python train.py --n_layer=12 --d_model=128 --n_head=2 --n_kv_head=2 --head_dim=64 --d_mlp=512 --vocab_size=2048 --activation="silu" --norm="layernorm" --norm_place="pre" --norm_eps=1e-05 --positions="learned" --qk_norm=false --attn_scale=0.125 --bias="all" --tie_embeddings=true --parallel_block=false --extras=["capped logits"] --init="normal" --init_std_qkv=0.0442 --init_std_o=0.00902 --init_std_up=0.0442 --init_std_down=0.00902 --init_mimetic=0.5 --optimizer="soap_variant" --lr=0.00339 --beta1=0.95 --beta2=0.99 --weight_decay=0.063 --lr_head=0.00946 --grad_clip=1.0 --warmup_steps=200 --schedule="wsd" --decay_fraction=0.949 --decay_shape="linear" --final_lr_fraction=0.0 --batch_tokens=[8192, 16384, 32768] --seq_len=512 --doc_mask=true --train_tokens=97240000 --steps=5782 --dataset="wikipedia_en"
Each number is 200 + 20 x the weight over its row's rms, rounded and kept within 0 to 999. Layers, rows and columns count from 0. The size before them is the row's rms in percent of the matrix's.

# layer 4 MLP up, 512x128, rms 0.185, rows 332-359, columns 0-127
106,190,160,202,182,184,193,183,189,193,218,191,189,203,207,232,191,186,193,186,226,159,199,209,237,221,199,209,234,230,210,171,197,202,193,230,195,205,200,185,132,220,215,200,202,190,184,204,239,176,220,189,200,204,232,221,221,202,170,227,169,195,199,188,162,225,212,199,197,214,222,199,228,190,207,209,197,217,210,197,213,159,186,226,189,211,183,198,208,216,163,202,177,188,194,210,181,237,211,215,217,219,194,208,184,206,211,175,229,194,224,170,189,174,209,192,157,192,224,185,222,219,211,197,141,181,196,201,211
097,208,233,191,205,207,235,199,187,185,251,175,207,215,197,190,206,201,192,158,171,222,229,217,214,188,210,198,180,191,218,193,193,238,184,247,223,201,197,190,222,198,203,206,213,207,232,209,173,181,238,205,194,183,222,180,199,185,202,237,209,186,187,232,172,213,206,221,189,203,214,229,244,204,210,203,200,217,227,180,181,220,187,185,195,185,226,209,186,210,149,191,168,186,176,214,229,185,214,192,197,196,163,229,209,210,179,186,219,189,176,176,231,167,198,209,196,192,195,207,184,183,214,209,188,232,178,167,178
085,187,198,193,188,207,207,224,192,180,200,234,218,217,208,192,192,232,189,175,211,213,195,217,157,212,180,219,223,207,192,179,190,209,196,209,197,214,226,172,195,221,202,207,154,208,194,172,186,147,172,187,182,157,195,203,190,185,187,215,201,174,208,187,230,224,209,226,185,180,223,209,216,185,190,197,213,188,201,186,179,201,171,226,203,184,167,194,213,166,188,208,211,217,239,232,184,196,205,210,224,211,191,183,228,220,221,170,211,241,199,172,203,242,174,207,170,200,178,194,236,192,210,240,207,203,184,175,236
106,219,222,181,179,176,218,220,173,174,221,213,177,212,181,204,220,192,211,232,212,216,267,224,231,179,170,226,213,196,197,195,173,200,179,203,177,188,184,216,156,204,180,168,194,187,159,199,227,191,217,213,187,189,192,228,183,241,204,200,216,204,206,211,172,210,229,182,217,182,166,226,221,213,186,203,204,236,190,176,198,229,191,203,179,237,214,188,214,207,174,208,200,203,207,201,182,204,221,202,194,219,196,249,187,187,216,175,226,184,222,209,217,192,157,202,186,212,187,217,170,186,208,184,215,194,197,207,189
091,206,230,192,156,157,247,223,195,218,224,238,202,155,193,206,183,210,181,182,179,207,215,178,208,199,201,191,161,179,236,202,214,186,235,211,194,207,202,213,191,240,231,227,214,215,207,194,214,195,174,217,166,240,184,211,171,212,206,216,187,213,184,200,189,203,180,227,182,227,194,229,207,187,188,211,198,196,179,197,189,239,191,206,157,227,209,187,210,199,175,177,194,204,207,191,248,204,194,180,170,221,167,206,193,207,209,204,214,227,223,209,190,209,188,206,193,179,201,193,227,177,207,196,224,172,192,227,204
096,213,201,225,192,182,171,211,239,197,199,204,204,208,174,192,221,172,220,214,195,249,173,177,189,185,198,231,192,182,210,178,212,182,203,185,181,190,205,180,195,222,184,223,223,216,204,192,200,180,179,208,205,195,197,220,247,180,214,185,255,215,203,185,183,180,165,202,174,213,179,202,171,202,214,168,215,167,220,177,182,211,210,207,187,185,193,230,231,221,191,199,154,214,224,210,210,224,192,236,206,205,151,178,160,198,210,213,204,250,208,227,176,194,205,194,208,181,201,198,187,206,182,208,198,179,206,170,202
092,205,193,190,185,195,200,201,194,234,211,197,221,209,173,198,169,192,209,195,197,188,229,178,195,216,196,214,182,213,231,227,183,224,169,207,169,187,169,211,196,215,196,231,213,184,221,181,237,215,217,255,212,216,210,225,230,201,224,215,215,196,195,187,203,168,243,185,192,151,194,213,236,183,173,213,160,187,189,212,167,183,190,187,184,173,172,203,240,211,204,181,218,203,203,193,207,162,175,187,215,182,209,199,192,162,183,199,206,202,219,201,230,209,215,201,209,192,210,211,177,202,228,195,192,164,206,250,192
101,201,171,216,182,199,203,179,190,214,184,210,199,210,212,199,236,161,179,191,204,212,183,194,196,196,169,214,191,222,208,184,204,187,192,182,234,202,189,209,152,201,192,223,164,159,203,224,198,206,194,189,220,173,191,202,216,203,235,181,258,176,203,176,221,202,202,215,212,192,189,201,215,181,174,237,212,207,182,205,164,202,171,208,192,194,181,244,225,209,185,199,253,231,199,220,212,197,169,199,218,179,209,177,202,184,172,231,207,170,144,188,234,180,201,212,176,206,204,214,201,206,189,188,225,197,210,193,203
099,195,210,194,166,204,191,217,214,226,204,151,187,200,192,161,205,201,172,200,198,176,199,221,192,196,171,176,238,186,215,203,174,205,191,189,186,173,166,192,213,182,232,186,232,197,183,174,198,182,192,215,229,222,228,224,215,203,206,184,181,220,230,196,211,191,174,189,202,181,216,185,202,196,187,215,232,223,218,200,203,199,232,222,196,203,182,163,150,231,169,215,168,208,230,193,214,195,190,225,220,199,226,216,177,231,194,208,217,182,190,224,240,178,192,222,216,174,204,211,196,192,215,194,174,240,224,193,224
107,187,192,198,166,223,201,205,213,216,204,173,176,150,200,184,179,175,191,219,221,166,198,222,196,234,194,179,195,196,184,210,212,224,210,196,209,191,189,217,164,193,230,194,198,173,190,177,224,192,180,181,183,175,193,191,217,216,221,215,212,185,175,247,192,246,177,200,210,202,217,204,213,187,203,186,211,224,274,232,181,207,217,219,230,202,193,224,193,219,182,219,207,184,193,210,206,212,189,186,236,209,212,199,221,233,192,230,223,232,206,162,191,205,189,214,192,192,227,185,213,163,208,198,199,193,210,189,165
087,180,227,203,184,205,176,224,171,204,199,207,170,231,209,187,191,172,174,169,184,216,217,184,188,170,211,205,232,196,194,231,208,205,163,218,193,196,254,207,193,221,205,161,193,174,203,183,208,178,180,184,158,169,188,200,182,215,203,178,175,192,185,216,207,234,176,216,190,211,199,203,216,223,205,215,188,193,190,223,214,202,188,181,221,228,249,204,222,184,220,209,188,217,184,215,197,181,200,226,213,155,202,195,230,221,208,216,215,185,195,196,199,196,225,195,176,190,184,173,182,190,177,164,233,168,169,221,225
091,199,228,242,235,184,170,197,183,220,218,192,175,247,213,177,220,188,168,205,210,208,184,206,174,178,190,190,182,198,191,145,208,207,207,190,200,199,201,223,153,183,178,206,218,192,184,215,241,184,195,219,230,176,198,204,186,213,235,228,215,189,209,185,200,244,210,203,204,214,172,189,183,214,202,198,222,205,200,210,204,173,201,205,196,217,205,233,186,211,219,193,202,185,186,219,219,185,188,177,184,200,175,193,230,229,228,173,233,195,244,224,203,198,216,183,181,235,224,213,175,174,179,222,224,185,183,189,197
096,217,206,189,186,206,182,195,230,217,229,191,176,191,215,196,170,167,202,195,223,217,184,169,234,212,200,180,194,182,219,182,212,208,200,219,183,172,213,223,201,207,229,216,191,198,209,216,240,215,157,215,191,193,190,219,198,222,194,220,156,226,179,209,204,207,193,182,206,206,219,163,202,226,190,203,196,197,174,172,208,188,180,173,203,207,238,166,197,183,156,185,192,218,219,197,219,178,207,191,198,191,138,192,192,207,236,194,194,189,190,206,216,200,215,222,166,183,164,207,225,206,240,230,200,176,158,216,190
108,210,209,197,197,205,198,189,183,175,201,223,201,192,178,215,155,213,213,203,173,269,222,189,190,227,193,189,213,184,223,174,204,215,175,201,212,208,182,161,192,205,220,206,203,195,172,190,190,213,214,236,216,188,177,204,223,218,205,186,216,214,153,167,203,202,220,204,181,200,186,217,167,204,185,200,233,188,213,201,160,216,200,197,216,199,208,182,171,198,222,171,193,182,169,190,239,200,197,228,231,174,227,204,172,214,201,219,175,224,205,224,179,239,222,225,194,186,221,207,228,221,203,227,220,217,226,222,182
089,224,202,211,195,177,206,211,180,190,186,192,214,211,189,199,185,206,192,170,227,232,178,184,210,191,166,181,168,165,190,170,176,210,216,145,192,206,169,184,209,215,197,225,206,197,210,226,230,217,174,218,215,184,204,159,212,192,246,193,189,194,151,182,197,223,198,176,189,186,206,243,196,202,183,235,192,216,200,181,225,185,221,190,212,191,214,185,174,232,209,178,188,222,214,194,203,208,199,207,201,173,169,206,212,221,210,188,197,178,202,212,167,189,184,218,249,196,210,148,202,179,222,192,218,212,185,188,183
074,200,158,182,195,183,194,175,200,229,174,161,202,193,185,230,159,183,200,214,228,175,220,202,185,169,213,227,199,207,203,181,198,197,243,213,203,240,205,196,224,205,200,200,205,214,176,215,215,174,217,198,212,212,206,192,221,178,175,205,226,214,199,189,195,189,202,165,182,142,186,227,220,190,204,200,185,199,174,210,201,165,201,242,218,181,196,201,264,203,196,201,177,203,208,203,177,204,176,176,209,198,222,188,187,202,166,223,204,195,249,192,210,199,200,197,207,178,189,244,188,214,171,184,200,235,188,198,200
095,182,229,222,218,189,236,165,173,213,185,181,193,181,188,190,192,209,241,162,210,198,213,210,193,239,193,204,221,168,209,201,196,198,232,221,177,183,209,158,200,225,180,187,209,199,177,203,166,188,205,191,212,221,161,201,220,196,192,207,217,195,196,217,216,198,202,241,203,205,203,235,213,199,162,157,191,190,175,249,194,207,207,232,229,213,174,219,198,178,199,176,203,221,228,199,218,208,180,175,198,192,190,171,214,217,231,185,181,196,222,235,206,182,194,180,207,189,213,198,199,215,154,223,177,185,187,191,220
096,231,176,220,188,199,217,163,211,177,200,187,208,227,184,208,192,235,189,210,209,162,199,183,197,205,135,180,186,191,183,202,190,180,197,222,203,196,203,218,214,209,192,219,212,165,148,200,213,177,222,196,161,187,197,210,199,225,172,206,169,227,207,246,181,203,209,195,230,194,186,187,181,198,205,174,223,218,189,219,187,188,188,194,202,236,229,177,184,213,230,193,222,224,212,188,192,215,219,186,244,184,172,212,182,221,207,207,196,185,179,220,230,206,213,214,166,192,186,190,196,216,204,209,207,209,234,238,229
108,193,210,198,199,201,215,208,208,191,203,205,192,223,195,198,203,200,172,185,203,172,211,198,215,216,179,204,198,186,199,197,199,201,167,223,248,167,193,205,229,203,209,190,168,176,217,194,201,204,172,261,174,204,193,206,213,176,196,221,192,177,189,223,177,180,199,173,207,179,241,222,250,184,236,228,168,208,214,181,197,258,225,213,190,181,182,186,208,206,192,200,194,215,220,208,222,201,201,192,198,244,168,190,150,201,210,191,203,203,191,185,203,198,234,216,198,206,182,192,197,215,187,211,149,159,193,192,168
104,199,210,216,197,230,199,175,235,165,175,187,220,207,175,181,212,233,198,204,211,194,239,244,182,204,184,187,210,176,165,188,209,196,187,174,209,214,222,191,246,211,207,225,188,160,185,172,200,206,218,221,169,210,202,179,209,199,202,169,182,199,216,158,238,194,176,221,241,195,172,197,200,212,223,209,221,203,186,157,203,196,181,195,203,214,186,207,219,187,217,216,174,203,200,218,216,215,198,231,187,175,188,218,199,209,207,223,204,207,163,214,195,205,203,203,227,208,226,205,239,209,164,202,150,179,214,210,210
093,183,214,196,207,160,243,182,191,181,230,214,196,198,154,206,191,179,225,206,188,167,175,191,195,191,183,176,205,197,197,197,200,257,244,220,205,196,218,192,199,189,218,211,210,188,198,185,194,171,176,256,183,202,169,187,189,178,212,206,218,229,201,228,204,241,184,183,198,217,182,184,203,199,195,196,186,195,204,188,217,210,214,176,217,196,179,239,175,219,178,180,203,216,193,215,184,185,187,185,186,180,206,213,190,211,173,216,217,196,218,245,179,178,214,188,193,216,226,185,199,162,228,205,235,187,175,220,167
098,188,196,185,232,215,195,237,215,209,205,193,172,173,193,210,216,204,212,184,168,188,241,199,165,185,196,177,186,184,223,207,195,196,254,246,207,189,200,161,181,232,235,199,210,170,200,192,193,196,208,213,203,206,200,207,184,196,190,180,228,175,160,205,213,196,220,213,186,185,195,191,190,201,187,201,178,186,241,208,177,184,207,201,210,232,176,190,246,192,173,170,222,220,214,186,207,182,181,179,207,184,197,177,174,215,230,190,170,219,180,216,224,214,221,237,192,226,213,190,233,217,225,221,227,185,205,183,192
081,250,201,225,188,143,186,232,176,170,200,235,196,205,209,200,185,206,193,198,196,195,212,213,203,196,199,207,191,191,200,185,213,194,198,205,223,192,177,254,205,181,177,175,230,223,189,200,191,173,198,170,185,183,180,181,228,191,197,214,200,236,194,220,210,190,181,171,163,192,193,217,212,184,162,220,230,194,195,202,189,181,198,212,203,194,184,219,216,219,214,160,210,242,177,175,211,234,193,204,228,210,195,228,192,176,175,207,195,200,229,211,180,227,209,215,175,158,208,181,218,231,181,220,222,173,197,196,176
098,217,202,209,192,184,208,183,200,197,235,209,177,225,203,229,220,215,177,192,180,178,220,210,236,218,237,229,236,169,181,170,231,181,183,204,184,204,173,205,211,208,205,226,178,183,224,192,185,218,189,223,158,218,211,183,202,229,156,219,184,232,193,198,189,192,195,200,226,189,203,198,191,179,202,212,215,187,187,222,219,207,164,186,218,192,173,181,218,244,217,211,186,209,212,169,182,192,153,200,212,213,221,194,212,191,199,185,200,203,195,214,214,195,192,180,204,202,191,200,201,189,253,217,228,233,251,233,199
092,199,220,207,202,187,250,218,194,181,161,224,205,212,199,171,172,194,206,166,184,205,204,225,179,213,216,182,214,213,207,174,212,212,216,202,221,220,195,185,210,201,215,178,187,209,217,161,200,190,213,172,198,181,194,204,203,186,185,225,218,204,245,213,177,199,199,185,185,195,145,149,208,226,221,212,220,225,160,178,201,203,181,156,165,218,166,209,177,201,182,207,219,197,204,231,217,222,175,186,190,189,194,212,188,208,202,182,220,178,170,188,190,196,221,200,175,176,218,216,197,214,188,242,211,217,175,205,167
110,196,179,189,211,208,184,170,223,224,223,215,167,154,172,202,189,207,197,140,220,177,210,198,174,181,206,202,220,194,194,216,215,234,210,190,198,199,186,208,173,177,206,196,222,217,183,202,184,196,203,196,196,204,210,189,181,243,185,204,193,210,186,189,208,203,227,193,191,221,163,214,227,207,192,156,218,184,223,171,203,209,171,203,231,199,173,187,188,190,203,211,209,206,211,187,211,230,225,135,220,203,215,215,191,244,189,224,238,200,216,204,197,209,197,172,186,178,207,191,226,211,208,236,210,188,161,222,175
110,207,161,229,192,195,208,175,200,220,204,184,193,183,220,208,177,208,202,170,221,181,206,223,200,205,205,215,222,196,215,228,201,215,246,209,201,194,221,207,177,201,208,151,186,225,194,193,190,222,173,194,162,221,175,181,220,223,171,201,181,167,168,228,224,175,196,217,219,170,190,184,240,196,196,204,206,204,211,171,210,177,187,196,225,216,172,207,231,206,177,178,206,173,196,168,201,212,202,218,230,188,218,212,196,182,229,228,204,203,206,217,161,201,196,228,189,220,174,218,199,206,161,166,196,197,157,223,214
099,169,205,184,186,202,203,190,183,202,193,214,203,200,230,193,203,191,160,178,209,210,206,185,201,199,164,177,200,178,179,189,203,212,205,218,207,182,161,206,180,227,210,220,188,224,182,219,213,193,201,214,195,219,209,150,169,230,201,210,222,198,214,182,198,190,228,222,205,200,201,183,205,184,219,192,211,235,201,197,214,182,217,167,217,249,227,205,208,174,216,209,172,218,212,225,163,169,197,202,173,240,151,200,197,181,176,190,210,193,220,191,176,226,212,203,208,206,155,262,172,191,206,190,216,221,212,226,197
# layer 4 MLP down (transposed), 512x128, rms 0.165, rows 332-358, columns 0-127
107,203,176,223,161,200,189,182,183,229,197,201,215,198,220,220,201,183,225,198,196,198,193,216,215,176,209,176,213,207,211,187,184,225,153,247,199,181,211,193,185,239,222,215,167,182,221,206,199,174,209,188,239,216,215,190,194,209,181,188,199,202,208,176,201,214,207,190,225,210,217,172,210,195,184,195,187,196,198,203,179,156,234,228,168,183,190,207,219,184,159,216,158,243,195,193,210,207,236,200,215,228,208,198,212,207,191,197,191,183,213,181,210,210,204,217,184,255,227,184,213,209,230,207,190,234,184,224,158
095,182,170,221,187,176,203,188,230,164,225,186,214,166,204,182,216,166,174,185,176,208,225,185,235,193,211,166,227,179,206,200,202,167,158,187,192,192,195,158,196,210,212,210,225,190,191,213,194,201,211,196,203,232,187,200,204,243,214,183,222,198,234,219,207,169,214,168,228,219,209,191,186,230,206,211,202,178,180,166,238,186,206,197,203,166,209,192,200,227,195,185,243,189,199,186,185,222,192,206,183,188,182,248,240,209,165,205,186,207,206,217,194,223,206,201,223,185,180,212,204,204,229,225,195,212,195,211,217
082,199,187,197,203,190,197,186,218,206,204,201,188,218,188,188,186,188,209,233,171,183,189,202,210,187,202,233,195,217,197,194,182,223,215,175,187,202,198,164,248,217,201,207,178,221,206,181,216,211,224,204,203,226,170,188,222,177,198,180,190,202,163,176,218,183,201,149,149,202,227,222,220,181,205,220,183,202,219,197,187,173,221,173,211,194,214,185,200,205,199,194,179,211,172,175,236,172,204,221,191,180,210,248,198,171,200,181,227,234,155,186,208,164,199,184,183,233,214,203,186,230,198,212,163,229,185,184,180
101,158,170,218,203,193,186,241,201,189,177,169,217,214,209,222,157,183,207,176,188,192,174,186,208,164,214,182,203,201,206,209,183,220,217,257,209,190,193,164,182,173,173,209,183,189,184,225,190,213,167,207,202,171,206,213,237,161,175,215,199,221,198,197,206,200,202,217,210,192,193,167,215,204,209,196,208,191,157,231,219,181,222,197,195,225,201,194,193,186,196,152,202,175,202,195,219,224,226,192,220,202,221,208,185,232,197,148,197,190,186,180,201,192,218,164,222,202,225,187,180,221,181,203,188,196,216,205,210
097,199,213,212,221,231,186,212,219,231,191,202,186,206,220,194,190,199,248,169,179,243,191,192,210,191,207,191,206,205,228,211,192,163,197,211,242,219,185,169,238,185,209,179,147,189,169,193,204,175,188,206,200,204,212,211,232,187,192,204,190,203,227,164,189,205,235,235,171,205,196,182,212,242,182,219,227,174,153,194,206,189,245,200,204,185,226,189,169,196,200,191,187,193,212,184,206,186,223,218,226,205,197,231,197,203,197,231,191,214,175,201,203,215,181,186,224,182,235,183,183,189,199,211,211,226,193,211,186
089,201,164,193,202,196,181,198,210,177,184,194,199,206,191,193,217,224,232,183,208,198,177,196,175,214,242,169,182,182,244,202,188,214,191,219,255,147,192,196,214,205,211,186,194,207,193,202,200,220,209,183,209,195,214,177,193,201,209,202,160,214,192,193,211,198,199,200,173,241,212,196,183,187,185,198,177,231,216,199,171,186,195,204,203,245,228,170,190,184,204,207,217,204,190,217,190,132,241,211,240,199,229,178,186,178,219,180,195,197,219,187,184,198,161,177,197,184,215,216,232,198,183,188,220,223,210,213,218
104,209,175,209,190,166,192,175,183,195,185,198,181,185,212,161,169,178,204,192,212,179,206,159,208,214,206,191,198,199,166,205,192,217,204,200,191,216,213,172,160,206,189,206,190,190,177,208,192,203,208,168,175,169,238,164,215,221,190,224,199,219,202,212,191,184,244,211,191,201,165,237,191,193,188,210,229,182,222,183,198,185,157,197,241,221,214,165,204,238,212,201,222,200,202,178,234,175,185,187,218,201,219,209,182,181,187,210,192,212,241,222,204,226,200,175,160,222,163,218,205,227,207,181,209,209,189,207,182
093,216,200,214,207,169,207,211,253,202,173,201,207,210,199,220,185,184,144,183,194,208,201,172,216,205,183,229,217,213,172,207,200,152,172,206,199,205,221,216,223,161,230,192,201,190,172,201,184,205,174,203,179,199,205,214,195,206,189,204,206,238,212,210,194,183,162,193,197,222,227,198,229,215,168,194,203,189,199,183,227,170,183,210,178,204,184,228,187,172,187,206,197,163,189,248,223,180,192,226,196,236,193,192,209,198,234,226,195,221,204,199,168,202,199,221,214,160,206,189,177,207,201,181,217,203,221,183,239
099,208,202,230,179,179,206,241,206,189,211,212,202,204,229,208,202,193,209,209,208,224,218,238,213,196,163,209,194,254,213,215,208,195,209,206,197,229,202,209,208,187,171,223,234,213,202,210,208,212,225,202,195,204,198,203,163,201,170,203,177,146,196,212,214,208,197,226,227,239,217,192,202,156,187,208,192,194,198,193,190,193,214,237,198,178,214,188,226,180,189,176,205,190,230,211,248,192,186,205,214,208,176,203,212,222,219,189,218,219,195,225,243,166,161,223,204,245,224,232,180,213,173,205,187,183,192,211,191
109,180,206,197,200,195,191,178,234,184,205,209,237,224,165,187,160,193,191,201,200,165,206,164,185,200,237,209,211,217,227,178,186,247,211,211,220,185,201,211,230,206,221,199,207,202,240,176,228,198,207,184,161,198,220,198,182,207,228,203,230,183,189,224,191,189,180,225,202,200,210,207,243,174,189,217,215,210,207,196,193,191,204,200,209,156,210,235,198,187,201,207,191,203,240,214,165,228,233,217,207,209,172,172,227,211,205,203,205,191,203,200,224,197,162,231,229,208,180,190,221,157,199,181,188,217,194,182,179
089,225,196,186,208,187,212,175,209,151,211,199,180,200,183,196,174,161,205,231,180,208,196,197,255,195,156,197,204,205,196,197,173,218,215,212,199,191,154,175,190,229,221,167,212,202,253,204,197,216,208,197,232,212,189,202,202,194,213,186,203,206,176,176,178,223,206,188,212,213,186,215,186,162,198,215,212,180,189,155,195,223,199,219,188,208,185,216,206,164,207,217,213,226,195,225,179,225,215,176,224,238,213,206,201,189,207,201,190,185,237,189,185,187,187,188,180,163,205,250,220,204,190,209,195,230,187,207,192
093,201,185,187,207,175,201,212,215,213,210,171,221,214,218,237,194,200,164,172,215,236,233,212,201,182,192,200,194,201,164,210,192,230,218,187,194,182,183,140,200,200,201,191,201,200,200,208,201,169,203,194,187,182,208,191,172,158,239,195,185,158,206,207,189,222,189,208,222,189,194,222,189,199,209,164,203,189,197,175,212,200,188,176,190,220,161,189,202,209,228,212,199,196,205,185,184,190,180,183,235,198,171,196,163,190,195,208,226,181,194,219,213,189,160,216,165,158,217,212,216,183,185,226,144,203,228,184,200
097,187,212,193,215,183,229,207,198,222,198,203,206,182,158,217,210,220,209,203,164,185,229,176,160,179,222,240,208,249,205,196,222,193,216,209,193,258,224,197,196,187,193,193,223,167,188,193,213,159,188,200,178,206,196,240,207,221,230,202,191,182,198,221,184,193,215,225,166,214,203,193,208,210,224,240,239,174,171,209,210,241,223,199,203,193,190,219,186,188,153,212,213,189,217,209,197,195,165,224,211,209,237,180,210,186,182,199,204,198,181,220,184,182,210,194,224,194,200,195,214,183,180,172,200,211,215,190,186
116,176,158,211,191,199,207,171,198,237,212,189,212,210,216,218,199,226,213,188,199,201,184,176,185,227,204,186,179,199,173,197,201,210,220,181,200,189,165,177,222,182,177,201,232,190,210,172,211,225,211,197,198,204,240,191,172,182,216,200,180,190,196,221,223,248,193,220,215,189,158,206,175,213,208,221,204,247,187,186,197,210,223,162,216,223,186,177,214,202,206,202,193,188,193,184,172,179,205,198,215,188,232,223,231,222,206,211,201,249,192,236,159,220,200,234,223,179,191,204,162,198,199,191,157,196,193,221,200
092,199,219,162,233,182,215,203,197,175,210,189,178,184,200,212,240,178,172,208,220,193,205,208,159,198,181,175,197,165,217,195,229,205,174,184,169,231,213,211,184,182,175,208,193,207,205,181,155,224,179,195,248,260,213,208,193,211,187,171,191,271,225,218,195,214,165,196,195,218,216,203,190,198,196,178,234,212,177,170,189,216,195,203,224,205,219,203,201,188,212,202,175,201,193,201,185,208,186,199,182,213,220,241,202,210,205,198,210,195,210,235,211,192,190,209,217,223,181,185,232,185,204,210,204,202,188,220,201
075,193,203,189,229,193,209,191,223,192,191,209,228,226,186,185,214,159,192,198,216,205,184,211,192,181,204,200,154,202,241,173,199,223,183,194,194,151,208,169,200,162,228,202,184,203,223,189,184,240,196,223,157,209,184,194,200,200,159,165,202,167,211,199,204,233,167,205,197,210,210,206,181,210,199,194,202,224,208,190,178,223,188,215,183,198,235,199,185,214,175,208,171,182,222,204,210,162,218,190,183,224,193,214,190,210,166,168,195,229,192,219,202,206,160,173,195,196,182,166,187,192,177,233,174,200,200,170,195
098,231,195,217,173,165,204,188,225,219,208,178,177,197,254,210,208,191,206,183,198,191,202,180,234,209,210,209,160,221,171,192,221,198,205,208,206,200,211,219,180,220,232,205,208,194,198,197,193,208,199,192,218,233,192,167,187,222,228,240,208,216,203,178,193,192,190,156,223,184,202,220,167,195,213,178,223,225,188,208,214,218,186,192,254,193,151,191,198,191,185,197,229,198,194,219,209,202,220,192,217,188,240,200,185,181,170,185,181,194,217,141,176,195,190,197,218,179,202,215,208,197,217,179,208,197,155,212,183
096,201,225,205,194,172,246,159,208,208,183,214,181,215,173,252,203,194,199,215,208,225,205,201,182,172,165,211,214,228,186,201,210,194,234,185,167,204,221,179,236,185,198,199,199,175,209,187,213,180,191,192,207,186,186,239,226,204,178,184,234,236,195,191,178,198,170,189,218,209,183,182,213,196,207,218,217,209,195,215,214,188,223,211,210,192,201,222,176,175,212,144,202,180,174,220,196,232,168,195,182,202,210,183,172,237,223,222,191,239,227,174,232,197,199,220,215,209,210,187,212,218,214,189,191,198,197,187,228
098,186,218,185,183,159,198,219,191,202,194,189,192,186,193,248,188,217,225,210,223,221,174,211,204,184,205,199,211,214,189,201,242,201,223,181,192,216,221,204,204,125,206,227,193,192,191,225,181,174,205,184,198,183,196,198,204,195,188,204,212,228,198,171,190,221,192,192,148,217,186,189,176,192,197,178,165,180,199,216,195,200,158,196,158,193,202,195,222,202,187,181,183,218,182,168,225,221,201,236,247,194,200,196,236,206,208,192,198,220,186,174,219,221,182,223,202,213,220,231,179,211,224,218,190,180,227,220,213
101,182,237,193,194,192,210,210,178,195,184,220,224,226,201,211,224,216,214,199,169,195,176,176,183,230,209,213,194,180,201,170,185,184,188,174,197,199,218,192,196,185,186,226,253,179,179,214,193,182,250,192,211,226,221,214,196,242,209,223,180,189,199,203,205,206,203,203,225,160,168,190,213,192,192,236,190,200,212,185,246,204,205,215,207,184,209,219,206,215,188,178,177,194,200,203,182,240,172,171,211,216,196,201,174,205,198,187,200,200,203,173,195,251,182,211,195,175,151,214,200,210,231,185,227,218,191,157,217
096,221,256,194,207,208,231,221,161,197,181,192,218,184,212,232,204,189,171,214,197,202,211,157,200,227,210,219,203,186,161,198,203,179,194,204,193,184,196,207,181,207,210,198,211,189,211,184,228,201,187,207,228,213,228,188,189,217,178,196,204,182,149,207,157,174,237,198,224,215,208,214,198,188,196,219,202,209,163,194,223,228,216,189,194,169,182,196,185,191,186,191,176,217,248,202,234,177,219,243,189,222,167,203,207,203,239,198,193,207,222,214,186,199,185,213,166,217,185,204,195,203,183,201,243,207,230,192,184
096,211,188,209,214,218,185,203,230,196,205,200,203,200,202,198,267,176,189,212,219,211,207,217,189,205,183,197,203,225,179,180,194,202,244,198,187,209,198,165,208,192,191,217,192,179,201,164,202,235,215,202,216,196,191,211,200,202,185,223,189,198,198,178,211,197,242,199,225,183,212,202,209,190,228,187,197,184,243,203,200,188,175,243,172,234,217,202,167,236,181,215,225,188,196,161,210,187,181,212,143,195,209,253,192,190,194,229,179,244,208,213,201,199,197,212,200,171,227,172,195,194,201,159,200,205,210,213,180
083,242,197,235,224,246,161,191,205,224,191,181,231,210,199,218,220,206,174,208,181,204,211,176,199,202,202,183,192,192,194,206,215,240,197,192,163,200,210,180,212,168,196,206,188,191,203,215,182,204,236,205,210,236,187,208,195,238,180,193,184,174,168,203,190,191,205,198,231,198,194,221,194,221,207,193,190,221,256,229,209,206,244,158,208,206,186,179,177,195,190,185,207,208,212,201,179,177,211,197,232,242,247,223,175,212,186,189,187,190,206,216,174,201,199,204,209,209,231,190,196,186,213,224,213,195,175,191,238
096,209,202,189,202,211,215,204,223,204,153,180,187,185,179,186,204,213,248,201,204,178,208,245,175,204,203,223,183,196,205,180,186,212,228,176,192,200,200,190,208,152,199,203,211,208,236,202,231,221,194,200,196,220,191,226,188,210,246,206,205,176,227,208,195,198,230,204,186,172,206,204,160,214,202,234,161,194,194,238,185,198,193,183,174,199,215,241,208,216,184,217,185,202,197,157,182,189,218,226,231,221,236,218,201,203,230,179,224,196,164,189,187,175,198,219,204,203,180,198,178,211,160,208,191,190,168,212,187
094,191,199,186,241,188,188,182,167,175,232,198,215,161,199,205,218,198,212,256,219,213,214,201,186,225,227,246,215,173,258,190,175,205,226,202,213,209,203,220,178,187,191,202,174,197,224,188,199,207,166,201,190,186,243,182,161,186,213,192,207,207,186,210,157,230,182,229,232,196,214,220,174,189,204,207,213,206,193,241,223,186,219,205,188,186,206,201,238,217,201,193,212,201,186,177,200,195,196,175,196,214,230,209,226,207,186,160,219,194,194,178,202,198,179,201,185,215,185,194,184,196,199,198,183,188,242,211,195
113,176,210,202,213,180,186,177,197,202,196,214,191,197,183,173,213,186,191,173,208,173,201,168,230,165,210,179,200,245,206,217,209,210,221,198,213,202,203,211,196,216,211,205,210,236,196,199,204,197,229,192,169,237,223,192,176,235,188,217,198,214,205,214,186,168,211,179,201,210,212,190,232,216,200,180,242,262,189,233,198,207,194,221,163,184,206,197,184,181,215,193,205,206,152,201,180,190,206,200,223,195,194,207,171,225,221,203,244,229,210,186,189,225,194,210,165,193,170,197,189,234,221,216,204,238,219,171,175
103,173,212,207,204,212,201,210,238,187,209,183,186,193,218,179,267,208,210,205,197,235,201,188,199,188,193,249,176,186,199,198,184,172,212,206,187,181,201,197,218,169,272,166,219,198,217,194,214,185,190,182,192,213,210,237,213,197,218,203,242,196,204,187,184,196,205,173,222,196,190,201,200,201,204,195,223,235,198,191,233,202,172,217,181,168,206,216,179,200,204,153,225,229,196,189,208,212,222,213,192,235,209,232,226,222,210,188,196,193,197,183,199,211,220,201,222,244,211,182,178,205,228,203,200,236,197,206,209